{"num_hidden_layers": 16, "positions": "rope", "rope_theta": 10000.0, "init_std_up": 0.0463, "lr_head": 0.00805, "warmup_steps": 398, "batch_tokens": 32768, "dataset": "wikipedia_en"}
Each number is 500 + 40 x the weight over its row's rms, rounded and kept within 0 to 999. Layers, rows and columns count from 0. Numbers have three digits each. The size before them is the row's rms in percent of the matrix's.

# up: layer 8 MLP up, 448x160, rms 0.0691, rows 296-324, columns 0-159
# down: layer 8 MLP down (transposed), 448x160, rms 0.0519, rows 296-323, columns 0-159
# gate: layer 8 MLP gate, 448x160, rms 0.0732, rows 297-324, columns 0-159
up296 093:509490513499484532550520524475438525567597480459479488516550511484517470565573390501504484419516426498560461595549532469506503548529544492501523482439549520583469457503537483484489492499495419528544522512479476471428475520587526446488534514513495562517488531545508514537503523443494444474486525589475482504571491496471463467492494466449512505491469540559547471559481540485490623532503486496483492480465445570521537504507409512597429492477485520485479543437522478541514517518481476
down296 089:562439481457566484521504555461427465540439532552548477485463528498482447557434496475406522484482492506496479476484498521494543513463444573558448497501475536504438459463509549459496535466599512523477525492488427484523455517508424496544549485553470542402509480518545532464542526479486474465427492523510474546497520458471508489474542512454535491549509469543486516486546496525506499442512513525487450508480556483526519618495588529459514557493523478543442555582514493417516424512419473
gate297 096:542457455481557465512428507520471457528496492505519527582481497493492479460499466474429480522559503514553469499468522453482500494542524457498517495502444524530581411448553569512543490570550449542514509557518526436472540445519511427459444485444503464568496608516466510455482480535533559436548493474559565525462440496510541484488433504502436557446447481475495533493467528532463519462432482488562534518464532422526485552452512566514468427507472493502466541506484429461440506481461554
up297 100:478537521520560450522510436479446452521488488554527523557482591513427495478540484496429550508563499436460447480454528462493550563443481573547452481540471569522510444517462564534524494463536458481521462515476463523532568513495530530468490527531567474419459464504438487516539531470556530433448541476469524494519484523469544479480509507465519514489535534527462509523440523556477523530435455528475526456555526458480499555423484402552546506592456413535521527496476549492464537446502463
down297 098:529502526536535507521468451535523510527477472523512454583460461513501473490454465466497482536464463464513527492420526464530490489463487546478509526487495461557578486456518503484464577582597509446518573518439536478497540446488497422429428462463460523555471495450509542498404499474526469436529491504507504520508491472509601541483489538475453488413429516517509525552535529464465501563527516487526536574487490529424500549484472600516478452409550453486480503440546496467468434463489499
gate298 095:485555526529513556531545491514527544489534484427491530528531432525487632528478477445566455485505533405434534489558514485528436490491531498490512496505502486510474458482507466423494443510494542454471535426459412548529466513496544470481559495597521491469467429541494519438598510486414482502465542548519430478498507545542488515464515466552521532526514466517496486478610452503499472503453556557454495451499491525488509548488526514488530509486490536435477571432532514470550472505430463
up298 092:433529495527525569519451489459529507482475489520413538555585467529483562500470488442490427489454458447444512445539527529498451503531507490529509487501490546480469490517560424495435465470482512447463526434402477550578468545500472446493480549544583473545498444493506541414540458504475507494524531520520510413510490516546505459456483518552488499487555523522521483427588480538467516451484525565490535453480491538485471566548509480496469427461496554446550552439552498508517481482467418
down298 092:459452464470497530461478573485535457445557523563480518558543422593528443478453477475481506444470542561413492487454457566511521484514476481548517427488484518479496518471505514521385470441548479447482526444486525488549498552521466465504493490499549440530502471534405486486521446479506541530574509494548590417475451429550534496475477537571474471529530518481472454480467504484468523488440510514508565546470508486496432493467482466509494463520458537480534482439550539476490546470404513
gate299 134:488594480589486528519549447469519467480431553473489500494449473524418508515557433446537499494472537488525462437535499470549476495476504474462512522586475457511501473471523475471441545518478550565460519525437482540455529474555489558506545443541556550464566494511529463465553547470441497485519515455434448478476474483461450557465489455535554541494489528477473442494476468493485423484455477488439490433526541487580523387522525442496532501512487498461403503487452487460476485506422543
up299 112:506503460570515498475477538513426558476499492522511495570530473504499463419532451594564415540484465536500420488495507474447461545483471503510518405471557443466553570487425491519445516432493506494469494450482515605548530377457463498480467558459544498563455540495496610538510546475514504438520467532480508516459435475453452538521496481523543535445522551491445502473535497461577528491510551525464535484529545540485484522500470491524554537471507505482529472517506513471470477508556491
down299 113:474505463491519449500471507493461465526493443534481487562457536464486513504553448525501407445452520492509501522543518531530509547540468428560499477537579427477514484511557478496535520438451554560510517462399507584530517447568483529497477411485528485467461487514451476532478526556524526455489472515419475586458563455451539456491510492501474484584496542422436412435458558527555503463504507487515511546499572526497461516538458506543572505485488515466522474531542554544486489466558523
gate300 106:460514496499428480429495507589493503477522580462522530424445454545477535493400499536542456495498518491441548477504465478493461509557477586491563495490528502448535489423507492539559468573480529544490484547475534521521491479431583499465500534572487472522497503514540502520517501530504543514614462430521467515494491471511472506521439510530472461511466562564468540514530485518442528515477441475533553497476509428484535458517497464452512489466442538464466501467447453521549531552472643
up300 104:462455497510532479543475539498494532425436504545545434550533461460494541446586488500569470570484517561550468506512550503504538549445532534511429534497485497524517494507477471504418531637526480504492464492481537523478523496472460448537511460399502530474507603571527510499484491443538492506498535574471582485518559495506491462529501472505571506519503531408478536499507527529567504559525503433453500515503463474472518476536455498552428443513532434492540473441541464498422513473493472
down300 101:470523425552532501461491485567548434475538535537510499373457490474591458506530466472452525488486503504518521450410538440510475494547484505517574495490567503511497487599494455540493429441469544507505521498528537510532522463532479523477464533502470485477586579475444583471497491484430500455524503580398450480552503465545427531574491541491526508500511454448386538465492511549446502518505507457457467535480513480453425494506503481522509544456509475462513477489472513470519487505509517
gate301 105:522517551447513559543456480390550508548504463437514516478564584517473542514540501562508497508554465468545450442504482540535466492548490443542479529495521482518455453546491429525534516483555538489480578499564410502391559499426510457522503490494556515441475513503436489457545563438497516560458509477502496541534461479543513473524519522494488524584459483533508514409510503551492461504501548445500455484466604455495561460506558479452509519495424455443473496474511496522534522478505504
up301 102:513456506443518511529439487492555526502388415498527518495541545505435514495558535566503536488554486476560504476480530575455475515500513497596478512488457519451482515569511456514465456488539545421523492519486530565493573464457477457526496564456517490431455509436503493498553495462473531521461481468479485551537488501533560474584462518425510471527496515441515473446481477517485438484476492459502443479578570464468556484544571440481472457448485489422552494467496441509552493414508458
down301 102:519441473510539489465427452543488563442470488567533485447469513504387493459534500493506558451518509525573551599489499612467518538505461594554578516510494490449492517519548520482506499484495493461496465478460590552565497478423462507431477504457511448499469518455550474554560444494463511490499461528472485488546445475497501511568517500463562443549506538461527465558526468479497470448483411526542504495546508488547469512549480481563508488431541506520502523511507513488558450444488446
gate302 103:526506501515423555502444430487496462498446540520549493465544538522504528544485494566491553523471519505510503500530462471481487489568547527509491571485552482478523480520490483516513509485455481536434572495432472545453524456491501467399535470545470485498448402465507443530511540475517535534492521518427530500447463522553600489481522531583527587586527509429471465455527482528477462514514537432466524490545557454563459532582500466498549507496481472545493430425530566466550482547550537
up302 109:433574522513492588554561570501546489481499436457504446369524565496515484505474498485525590523492468457455596438468464494534432513409482494479447545437517485524446462457488473487482495547454474488461515472484502478499464489525557476534469439579501527543476477522525521457578495480577500444530470521468519510585456519477483511524558523589492467525521545492499460514494458508495485578529507486506482466548485513559496490460524548529486504504576550428489508499479532504578507440509513
down302 118:479509436514485521546565589487509473460498420435525487424552563486531517477509538450471593502474474494490505472478462447485437495493455504459432535472504472520458462440446447467467454571496537497493484543490484533468481511505535455527511493595491520475525444489442502492563462467596482448497470474498533448540427461440470516488555486508493473413483492463502462511513528512527506574571490458478486407488472412571434462468504504488510514490547576469465523518518516521600510464505474
gate303 098:525528565444551524489492542435498481441562521468499546555446535411496511428420486488484483485524491497528509504476513409528468462483548548396489503470535528513435512575557494544494446500491480534461493467559438488491487503561577550536455515510463565504530476472535592431451510528422470525471480503525505541556445519416494517427482489533439503516413479549508559520522521503552512528466499532430496546493497487474521547532528539487499506553515527467491513504607534532519463525545511
up303 093:557535499543494492507542440449480480541497532480503511449554464579530475535542523513492539547459532480432459460560444521484537536507457410543507484458428457534500446426487457480535574564533486484471555475472523500483536495406511480403520433522534470538485533590463411516572533469556490507502544531493498472439508525547468495514510504549522554514531540509420484484570501544470447490530508458564503491449515514564462472393476524536524561486475481531467497480438478495520542466503532
down303 094:453522482490544512517529519527511488514477537455462530471539431444513482508473585475489500541460494408552450404557469446462483472442518480492445458443464486555430463503509541530545542503492471502454527509534520517455484508482505469488479491556523521484564537506532457488475609433488563520513547513555458499473511557537539445427518512530575574490548473527419504523564463528511455547568490481513518610477505498511465481497522582584474505481509523537482508553445414516521476515555525
gate304 099:487498474525441598541479525415508472517549589527495515459513429610534487568511497507484471530487500437480497395595458508490532488521464481467557426534502515462523452457492439442491516537512521484530522502486500534500533511425533489475454460516564551565526550486522477503548532526509480442506475496464452543429420496544506508471518570479491542498483557455518449454564505500522484513518480478482517448437532466543487435495465547483508507399475492559446469481495437441522502501543563
up304 099:452500537476440440467505522536466461510517511529535541522555479452508510507480500582533570560483434514486565530482507496551483446464494572468426453495520522475414435497568476520535539515498543498429469522440502500443521591570474505482486503482492529513529433561535466440469517529571445607482495575527496444496496456545528477500571500484481503497476446518522532453484502514512491521451515516490544483527574517496524506459504525436488469534512498431437554547547604515406505450478468
down304 099:464522498590521468512505473473463515436578578548478534479538443523532476525479488438476546570503470432464478437558527513507451485458428548461552460474510556544508513482533407456461461490407505472491535464566491541399515540436514570413479496497543493555500487524493509471471501555533535484530447517476542520468481457557482462497465504547530553467603536481461538508572469493494461579528479512508502488516496517497524456519421526495488464485453479535412503522463467524509508558505531
gate305 102:500469487545510544568440558479517581438472589508473564448528487528469533487462500486543524498525447526428439454554504500466447475522498483456512474543466524475471493462487453474516496437482390507509480502460491531429481549524565523505493525582523460538540552510530411487585518573524504489527511480550444473426462527518467458494490524440480507524458521547531491465539438519544496474495500548513452455505597452533477464527537452462483512501448426521570523497447475419529481478489568
up305 101:403531508476475524466524446495558440448430561467525492468489465507495462501456486479491526558554501472511464436470461559538475506480488610511525554527537475491439430514569462536495526467540548490454522534462509515520488559544484507523495475499535428505503548489518498493521518507550375521487476545435417458453439501607489528495529523511459501541517483540447506443506439478460501574512506538467443490544525506571594467568492471444462469468530491529529482570480556511502542482532482
down305 099:475535491482503491434455567505534393541503552549459452555486460427509387481505538458514578561535504481508455469501489439490477472474510528500503502522511508527518464512541495603456499452546528443487511546471430534462503509507517517559512488525507431480498486448528482509387521508542487570480502492494496468501388465567505507449481531461543522492483568426492407541511453514523474571491487530530466477491504510515563562514447471487489530470480550528410495533520520480601501493484470
gate306 114:535486527440426530490503391421535533522503455481501454494546512486522530539436502617478491456509526488565527526489492457495509448530510430533548505470480536470491512555504537474522549467482464420455490483545395554456615525509472537525402481541461529507487495491490511509514516471528486477437502591512476476490483567570559463538432491472503483463466526514493539504445540461553563539528545530502508533490499563556463544524490560543531466492444528462448528456492540518526525512548462
up306 109:456502472516542441530433470502477471542514585547530530399477557502431452513508464434485558419515540504518388516550492496498495507537519500511531547516552504522470485605404517497435492534527499488479503490471499512462493488516438526568502537531489535501543465528554521491455502388545536508456537557487468476475451528491573438488468545464456558563523526513505505505502531473474473462424460534531509573539558505481537449499463499516563507587488510462535536536471547499506476509496418
down306 107:435492570474482537482475397478525475515517547570493504475539518481430527483558480460492487488506485516543458504493436602494458478493500520536571481543546485423443460565480475556568559515489541473462525495499542541446533458520476506539510472486426488518577520486487474506521518459517501487459555578403456501444426475467505476544384492517535529557505522531439426556506478526490484498476480501524514521519511471531507405552455474544524506564496493446449541541480581460488462526485471
gate307 110:502476511528506484555519426481490537480541457479534493473525509565574524556541518596465464517488501504502509514501568493586577492536455516527495505520504533495535495483521495493504514501482464559512484528480527511422476474494526511432481469566486492573447566532503453535473545480581517459517498509544559551427500511458404493477495404538516497522516504525467509453536484461531460442538593510457559458556557445511464498461474442504558570438421410520507504487487528470443407517511549
up307 104:457443509493451505532527445482445488477508550529534528529480486557493520580494504535509506490491473504489541511477549507436606532486425553483555480511474524491574484488514483434446486446461471503534395452506595519440473515476543527484478478509500514543517610483433429557473474558582532479489506485500499515427509503469445457505475502540528506499553468579473538506511521443556535449515548498511488490564527504486472512481508461553493583496445503503517523526406569446550475596525503
down307 108:474399445456526488544517472427484470450484554543465567544487517577494568601496510545505516482525488534480447488512527342458562497454466520517511459498495455539494482499494480458440475498518533473515438451497560486479459487521541466513479500482522486493527526486440474444500540539520462504507471459481475430479478475515591503511513596415567507506537447501515508544516543494543497533514465535506391485516517531402526540513554496531458546550563518549516488498483500487512558471532538
gate308 082:425519492423490509509450535482533484505540486509528524490568570551504445503543558504552456484441504580540506508394522492504483452534468503515411440503524530500484475459473533519522530530461559489515519483491515519507471503535488542541424469462475557532518455585473468493559487527602452510481456470523540524472530556514521501545487570528518424431486492489435446543467542482485485536536486500569485552499505472504493534540565423468502432532564484512485511520472369482545529475574519
up308 094:515507530553528538509492496542409472468490443517455507467383495499508511524439451451447537509454548463445490496527523564514463511530468533455542469467422511508483516512550463453487466494501485482480546508526497452564544525539467521494513470496602484557457481455508475499464485518512475497584487492485559363492483536514388502491558562490442542534520496450566494430490452493473482547520540521473547490473484531468542480469463599485504535516535529507498459523513604435558509522452496
down308 093:515527513553523520506541474465541500532492534504524503514551442415554508519541547518477541448574513481524482546555484451501563511492549459517489507491546464466529476519438513459515536496490465557457439510460464540496478535398530426443528505524450483435565518445572539557484475461444519440467522531486398538553530462487558425492446425457488513525459488517481549531557496476509448426467485498502509510533476505585481506540476496515481565425420448479467537487547546536489443551540533
gate309 096:504519478530520449532506485380504520603462599522512487492569520455517479539499528489523532448515418520580434475547459482493454460492514455514466522491539491546474475482466505496568450454534461494458558522479469572490479507498543468478511476562529507512522577474535438563527490505474518518421530582492441482472518483520417489507512529448539596514473470521517607533589523496500542460542465491516497484490516498478516467501503422502504594517454499501554541506508487474486453555573463
up309 096:450480602523439559483471439499527484443534455480469552514475484563437521495474438523502435483517507479469564491493534491476561546556448478449553495538522489522477467532538464461422599502493493544509453475527482486465543495474496506542471461439498433494523469545493490468490577536534492475477479500514494500442417507530535506504428469583437508536533509554487503505470435525550556585479479547490497537438516527486456514559507587548542475468436514552437548471528599512532528496523541
down309 101:511494601446489535457491510487585450502503536447411495522521596471490545512453467511534505474542522563485465471445507495483477508465546374470505514540524459512464421500451484548453544502489450472456483539537466517452568523477524522523513416478500407497538481534507500507454469543536488497419433536496447511471437464506536466414444536522476538512538463525471546523447526489578457488481568539530533546548526510531484483496469508563520487486422517506422541475488504472519476505564540
gate310 096:472548480438469529443494425536519432503536583490527478460550469501521516460534493469496500527495579540548514472506554485519546470461474468514499506533559414481485482536525481543533578513471423598532468433476425483478492464480440497416483455514513492531439583456523508500494543574500503508481503511436486529466508509456555477522439469527472502531446428477426494473486534575515469466481499450460519564468548501558516456467490453484472472448475395475460521521514468554518475480564573
up310 101:504408483505524543528507492441529599448511484467485559524505463473485477531548480507489551490547489461478522551543530510519463394518546514502463525474490561485552512531490568470501491485503511466467502538485572503475507552497525520576528553493419446537551453499531496565460496414405527472536483544486565532502493548509450518445474482406450530516564516549574562485546445483435447474453427559515509439530477490480509521489502520488520561520487557566509477447496487529426474553463460
down310 096:520458529432456451467500455561552543546491502478526492532496491476544502497506522506478536520444542494456577529505533416486532403443540464463519520606527458503494519529517499488543529462519500521551473454580455564466547491474481482474496495522480518463484457464543475544449529432524578464496540483478479474409510499446598515450541482434492524540546433470525478522524482513417439501484464479441506473551518512520589517466459452539422539448464476499439491495479417571480477460516491
gate311 102:476526530508500544440547529454550442522452476429526578503449462444475512503498450476521521497442476515462484494507522545540495590586517535536522467492530534443480453558502533446475451462439566517422452525598442477479562528515499502449506461492511412471585509420512505489477522481477518587536519482496475484474449514547503477514529455515447494544519465489507481449474519424498487464511550495519514488476473449504450458553497434417483515465466557470473532484421576482563503578492487
up311 100:515510508536520512545519482553462498505525520508552530491479456560505438507507495505462485512443513488540532487482571431507469459559467505502478519548497503550510520515461523506512601535547507421536512517521546500494419479528510517520465496532466546526508358542536469524415478526549551497474568499606482534613526509465496564483432548473584521448496465544465490586488485486529485557467520506542497526484535535471402566509506479571452461545561558520499489529529503460528536498504448
down311 093:534533502432568467450540500514538558588494485480509573532539474428507495476502422467575517485477507520474413453504619459525468535503582506524483491496538465398459458549525509539513464498413579540496500562508421466541528483478534516496493491495448471475515577458527503483533490486454561517441545514446450486485491488523502405496579482498449510565486478537500540425473541500469451485561510480512485475533488496547523450516489463478452577493472514503468524475449542551459504521514527
gate312 097:450530554472555522535556506477487470500525478555437532478459483490405458520498473468508533508541480456440493511565456509473438486486519497518486448508401485438425505483518430451586483549470509505563466542530507532453497505473498575486550509546540509547432515476565492451546410459465442514523442526526435501550491446467523479520553479526525539494536490566506544528548450492459461456394474463469447464479488534503535566522483559483425559477516512472465487493483427443545480466488517
up312 097:510510515520531446496542465504477478483506553490564488494393470523496520545525411475463429477533495525502532571457410504501521490520522480443536459602489455564542484472529522491466571506456509490549435541518470523524483523490469500470505484571466414558554470456527495520464442545501540496487567527471513469519525494581519459502542475565513443527457444494515487505498494460454540502477564458496460392552536473458443453467489499436439569569540496465525517462432481534451477557528485
down312 091:549497543503482419533535546456472499494462517450515519498520476502529484459524532514469454499501543548524525569504509384491471431476560453420484382526470477557536497495470481527476539447489505398570442494564476522477408558509478457502525482487444534528518490494493479470448546520533551553525531518538494532541498479559448501408469516442520444472469511488505478501443494443457502554456511487482482485565480543391430492481450510518516479557574497472534489463484436457531485492553508
gate313 093:427516467490484485501462558521512513540442433426496509519496537525449485476518479498526492469463510497491499448504540493551478461535518603496454502471460532472417585464468523508477464563486528488437511516550495528564454465469499533480493534568498492549428460519574479552542487529463547473478533546456541525587517527521510519507482402502466527546439524487471430547498503526465488434426422482431455528504502465529504455516469410540576443525515544452524507504449445477528465398513507
up313 096:448456440428470486462404601531443521506566486505537571505520521542522478462486591482456527554475467514459587585455494535522517530524531524538535491541516543489498543487487522592483512538466571555515558470480555449503511543478472485478490479476506558461468589471526506523482483572491483514461545461452562569512513486528437436524493512554493518500474523475524443480510577506478516445454511481498524483524413438452542434482466510484462470493547443437540469521447474455472504473484505
down313 099:603460442482481472499546484504435453497546498605500490510455487451489471528508519522469489549523466476500515488468496544482533547454492485500509510556521550596509419520478432569511492491476552519555529444492502541457484524501456514442468472411457534475500542522448547449445471475513444489512525456489483533488551528488401431524583553482531499480447504496536524395479517501476443529532532435491579473460504559445537508476523581469475532528497431537509515541552487483469555525444541
gate314 116:498582547516448485513579488494502529485492541483457532513525484464457552548488511503524533523557547493522468492504470483567444447540475481509461440494462482527508456506523536500514511477470545577471501598462476487461545497473448474498493445533469509423520546425481439524492529484561470565489450453525535582492382393546469540524466515567492570510519399485505521435530467482540455535518487482476508447470539396517502500572474435455473553445475488518485475477468495469527455527513535
up314 111:537498526520619513429425495478519523514533503523572515466459452477504455465516467460424473487429452508503489496559472499515543487521553468508515605554552508530520533512476509550539523498550443476527571456510493482510446497526547524490508531495481501489488476541520577451434537470387531404536587508484528473466568576485538505433475445497431466526481487575506519555542516539473483434445531481501499485477479547483513504413532539540504473466496463454518547470518483527426484504462526
down314 116:514532513501549504466489482503419501490491551480555522492439508450510484516510506465473499527530513513551468557509537515588467468536502446525486543581565494508457511500509466493576477518546510552471522497527483503433507515524444458519562581524428489423558495478419520517440519482449485479446535496552582395505482578444408494422455468463427557464483472514498534549514521556475426474455479499454508506493504434477442506505492443446486488446414488462492523468447492528491469506517568
gate315 081:561481507466481503533494475574542530474567464555448518392461575471469493512523587473462492434506462506525555410494521503504511491534498539516437553541485546454410497523565507521528555491504532492483542491441468515466470529522440480558513520510513567483529422512539475482476503421503494498559556505440538503470505546542478482502523508495482469511420497500503472501517444537489474560413492518514495570478532478460471514497463449456559490548520577559496457478599548582528554555464472
up315 084:535538514436488504501515477516505576541503507562562464548468573454478473484536563507513527519507534515468562438533570480478496521487492509467452447435465556470447502461498495449503508509497481465541566523511461505466491518511484438551503499500539559505404454517514579538576535447585558516572468588537485550491518519547557433505452518456504516527548520442472477450551490527458577489517483468542546505508528575461489570552474535507559407497493529512479484420496488557480547475467539
down315 082:485560468508441488464464456469493566461517516628550547491519521572494484481500602508526502462504487498492554545477486623486471467481502514459514478522553558540519492511491513499492506536470594521469542492490512595493508424532473511544489542503536474524569432540574482534547526466483592490547499509490587509487525511515533445522540474411482441491527540455471555488477485489508518595437559531516486550503546453501478555446541462482562498495509475496466505500542538474549454504548473
gate316 101:501559440513517465468521437457520572575479526366556533538436445502474496569527435602509498504469481527516434460478518472502476472463490501531440496546473455423507448449504516503461546487392462521493517470433480499492475455555578527514482488557528451490508474523521476472486521453525512518508493505481521527467482509451436540530462511512466503519469406522551472532530541493534495425534526466469506471527545415531485517506535468436524524558484428507471517567521484444421540521545493
up316 104:476541524588503504525520478503521446498458478551481548513471478492463521485543505512467512533499509502520509425512498514526502384464541519503438465486505494499526492489438479509449497546505475542497520451562518496538491583432463560475482534454433580474500501546541468594550482521429492428450503578482445481507519515474516503506517474440536488483583558393488495481403526482582467501458566502540421427505496492494409512567506513472540480548469525509450530488526487464578504476446501
down316 103:491536405512485520513429487492551547499473476514544468485494519597506500477506504525471431522509521455420547511463542516479438451433538503466515479461537471492531489577489495454508509522485570483482468477513482562516547494409556479507533529481470565503519518525545506511543460507482551477468413483490520472516504541496497451515421437471563458498535529469355478465509424485439395487473498474491497535488472542537425525571465448526525525536505469534477497481467484466431514597455478
gate317 092:511483582497525549469507565497491523497445485495491466498567453549539515517466455505423520484458448435434445479575476509520513512514483502513517442534532469507482486524433504572530496458548485496530527500494545457477508449546475471511557565622456439469476500549541488473569512493401510510514493487529533451489472446461533500464473469506492507500580550543487447484539442508565492522459505538489568488480546445540516555446477497503484538490389467438480557480574479506493517528590414
up317 092:485560462506506443489448524461491485546543509469490492497443574441474493494503513517566475421522559530531492460475509450517494488477530517492427493504532513564496509457491481487514530498474515516445541588493414498501482520429468527421442400445504509543495482463494543462466535499570466427466509559443538551562537499481496500496502500574541507599508519508532582513505515538524520514561524475477401480535447565513506448489544488488605477515538500562459510460518581470486513450430541
down317 090:508551508546542489508462579473496498537468481499450469466511558420544537547563450509443471480483434466492421483614444431515510471492565482460446438534568453555495476546462482522517478456580486546525518547485453563521439477478456477468536474576501525434548467504555513493515493460486504446450558507477450446507459441462526498444449516507445537518590487496562517483534468509536469532515502510447476484512545496551487525450571477492553527546490521446490515493475554503505561485507421
gate318 095:521515454494507435483552467586554547484551438554494517498486502440437420494538438523516438528625429524550526497528474487546473499495551504461450540552450523464508542501531564449459490581457498499510493519490450476507491511576527609504471551519529480506521564521495469466460543506488496520544497487457498535459488421509510541486572442529546469530518461430463441493534516515503477526510454517436485447559555439539495454527456437432485467579514469523477519517441507474501475466475513
up318 095:529496472433556425428481555562553527396492435509467578499540499430474512434431470539460501499559499463492506477505491494501475499528486470490508536539462545526519593527454485529424494498484528457481544538506480490414490457503525549541483542406463446505547575486448503482424490536449531477495489506492442488495484569532513506474529487505497429518548471511486538575505569465480478560537486512414527476524442512496448450558487449455510497500542488429428528471491548552521445493470528
down318 090:521548562416523550503482478548477492486454501549445478494530511564520487556468522500422489468491559536486462507534499703458388573540427481495511534528454532474484475528449528529500556521518495517487515490492505471515567459518550521524535460445527558536496527497455549538451507466477523465501460465493497473449476446476480428503494514548417475515550503535537583476509465504454480463478455457481501524488475423509455517493511540544513512450453512477503540534539516513560503578496475
gate319 099:431535517491516559461490519429544487427496554482559595551476520466498481429464552516490471488499537496554474396431548476495507507460483511497476504504581482547488511501552540549574500425494544475443464483453502446514458436504554464435518390521483512514528527485505450455479514531515445542525484534479418537475485491573568471464450576514469519535473501480482567520482487520512557478554500467430580514496557509595461477516477470491503509511490517465497531520567520452543488484444520
up319 108:490488445480523520493496516478512530499519493442443424546518545533468457539435440508487498542454449489470451458525406486477527521456483442486491506512515453508472444521431545467532569433526447528565562533544501439448500527534444498568522486535574421565453573502509464523520522434511475535522488586517482451522508515445504570490476451536531549476543565529549463480526478442469513502491508487436549458486523504518538500535497433485598538519448468502569501507521521515547553581560516
down319 105:461536496566585463465485562494564504457464549489442515604545509479544454481513523527436541536463444484497442442536442394515486513473474482459424524479535419488497533537484536450531507444496509497527500539513476451476496440517509493473596503502536490516532533434479450472539512472502489467504431499617464497482478505482546525432522525524573527486478513412481515509435479483514508559508540481472565490479497467466506495530502489428615555521477459457525494537561546512536460530521497
gate320 097:507571510548488535505578553430497517524523545520526546444512530525554515532597490479551497593531509561534526399526468489455499462500480474470479426494523479500399438493474488492548498529528523522470513559527418475364512492487522525545503452475550504467478552573495488496554531473487498517517425563596472524469504479466482499432517446560513531537488541455546505447550485513498481531519484510496525451543513442469508476483539508531522480489445519473386487523469474445531467482475521
up320 088:448450492478496529500484445538510479506517461507471470499505552555430505521462472485544543525482496446461441507475550482551490514508452553449483512524488424527515492480545515472537488521437485454477473456482533504540492527473545485448440449529527474502515472517514429502578522590613477554441521518431508535527503454536496524502573515471476448500497493544432552513505500514543511495457457522489525466366575525578483469482385510411500510461546485536433514510570534581523480535493464
down320 096:450597538522521529549508496422542486524521472531525541528535516577584521527566438454564541501520503586500441461508504494481476436457436485387491506434517462460466456474501528536508490581466497495445524470491467515466466555417522497555524515503546462495518492559527475500485515503572482537449494488481506523531504540544525523472554500529546524495515587466461565507541500530517512593493473544507517490517504557498507507507412465485547502534567518545405518537505494451560426463540469
gate321 100:512483545474531482475563494440546483527441508494467519459504527451491509486484484524518583527571495518472578505529498470542437462425508427530458628536475486535512522543471508481490504510453439502471492540549488508454490468482672487469582443584502466540521557475488476499477501414522492462517498526489463494498463515469509452500517450506513537516500507572521476500511508518530446458521506478488393459494478475565388462479503499505485543564511496525550549517467524586482515469506535
up321 109:522441493427572497420438475484439521497474423465487441597425529499511450468484473488527452441459537567543521551475558573431549497474471500531514510502489530501570575536510501503457469442457464484526529489513466475512508507533476557488501488479558559485468481480545516472496423486542474449497490458482496529542559550500498451606509435463470463448522521476474535447466489518464536410494550526535502475467440477463490532542477515468545450462501522491491509576565496553428516466565482
down321 108:493456492460513458455447518514444538489526489562518466578451538542476470491524478460513403495409492518473497573448609460466523533545517567463505428493490525480538490477541523484472521489491527518553543505455451499489552504491420523543460500403528562467468427544530476474553468549507482471511515461506498514491595512488534494514493498514537481525511497471498470457485511550468572476415533552539542558496431494482589535526484496475530458501460508461455460516607469445427476539556503
gate322 103:530458477543575475535562482500510451496515504469500457528523541528573522545514464551461447523531493506490504525538551496517513469549455608454457460590440490537481446456458559508442448468496476558523526426510543526495433463480487496513529487537549443477470547579452516577481503555482585528546547477480519500519510448369458472492486490502457443487495556410472481508557503487487569401488473558509504448485510555515512497497492483533515509479501500447465519491553524450514448506554544
up322 101:493480503539387470512488479422431494495519534487529514469464493505502457547435452553529405459488468470518553526528551514453550455542499471488487461549557535486447480443464608515520522483456501528517439484557474522505513532496523489512518547465496406459523504540446496548432489512594549445491556509463488537431488547537470493525513464491468433500484538532453522528554462436490476419494438493504474515517532531547462504484519513493494509551402529526459525484554594464492452570548515
down322 105:473445528515544499463476443519523500485457504499470468469486558432573519452516531463452526501520499569460471531468485410536471600472469495434441527539492512518528488522440492466481507511500493491493471480589464457466529553502458477518471491536486504597514478478433489448498495516511501518482469531514495479504472495473453444474469469485509512468580528463570540529526570485553551491617470543486438477419417542517556417535548486549537519469534550546518572560471444587497531512456513
gate323 108:458574495560511474532483417422531523492409503517492484486474501499447470531540528503545476551463548487510446507531501500493479518462524473493464443515592498455487476528509604450533515472593529469436473539567433539492545459400463423503492475564521481446572416497517599494451562495498513478483519549486466493487515486517517460489441481510488526545577503541434461472531464488489461483504564501474466581519576479540469506538525526530557486493485455566521475451477519443518483501504493
up323 113:475481464513484529527498467417441494503513537543440426520435536505486498514483462527514591508512500502463435499475471508473482509422490467450445440501529414498459455544479496513411458448453520501502563488417576498422485473500511510502463527414543506475516509509439518457529453519545499513425516528448496476507564445526523485482514497482524462498561520465499500479558560495413542523493440555532520482496500488486625432556475533497549510518528541475459468492486432410548557453485528
down323 119:483517529496519513485508539449460511498539454502453423520458526457538542524498422549535596516479523490421472492492469474447498543481471527531482451486477412458574509502532502492478484422448499474520485500430579434471495553513478485544435509454464515487511557468400515422539485544515500534485524483486486491449548447494506482529567477527513489574471505433532515466488558506438613507563492521509503414462425485467557439489423551468512492546562521452493513519437452477488512465508511
gate324 101:484478492543550486515533481408523489501518445516543459541532507432484503585532466516546497484542445539506409571520512463537517539437515476549450545575443497579510431476455465508502559455551500440498575516519465483471453502492557539512552472533527443458465514557555527439528504381447426545427529540495446496437486495470490498500543493537509538435478465521511519514500579495507477487513441441449520377496510449502538484454532503508464502508459468488483519454492473498463499509531495
up324 101:538567553484462484512483519559481443527543510411491512445463486509426461451478543481466494425422564394548470435482496447529469435467490572423475487479489465466452525504474483462501470497468517469482498465449531530499520476538410533476491491489513564518525511459475489505538530577524535419492471480447489443572507503528536508458463485562463514588527569428445487472521516507547539496478552479561457555475515508514484447548520535496574519537498483572491461538484556501571522501540525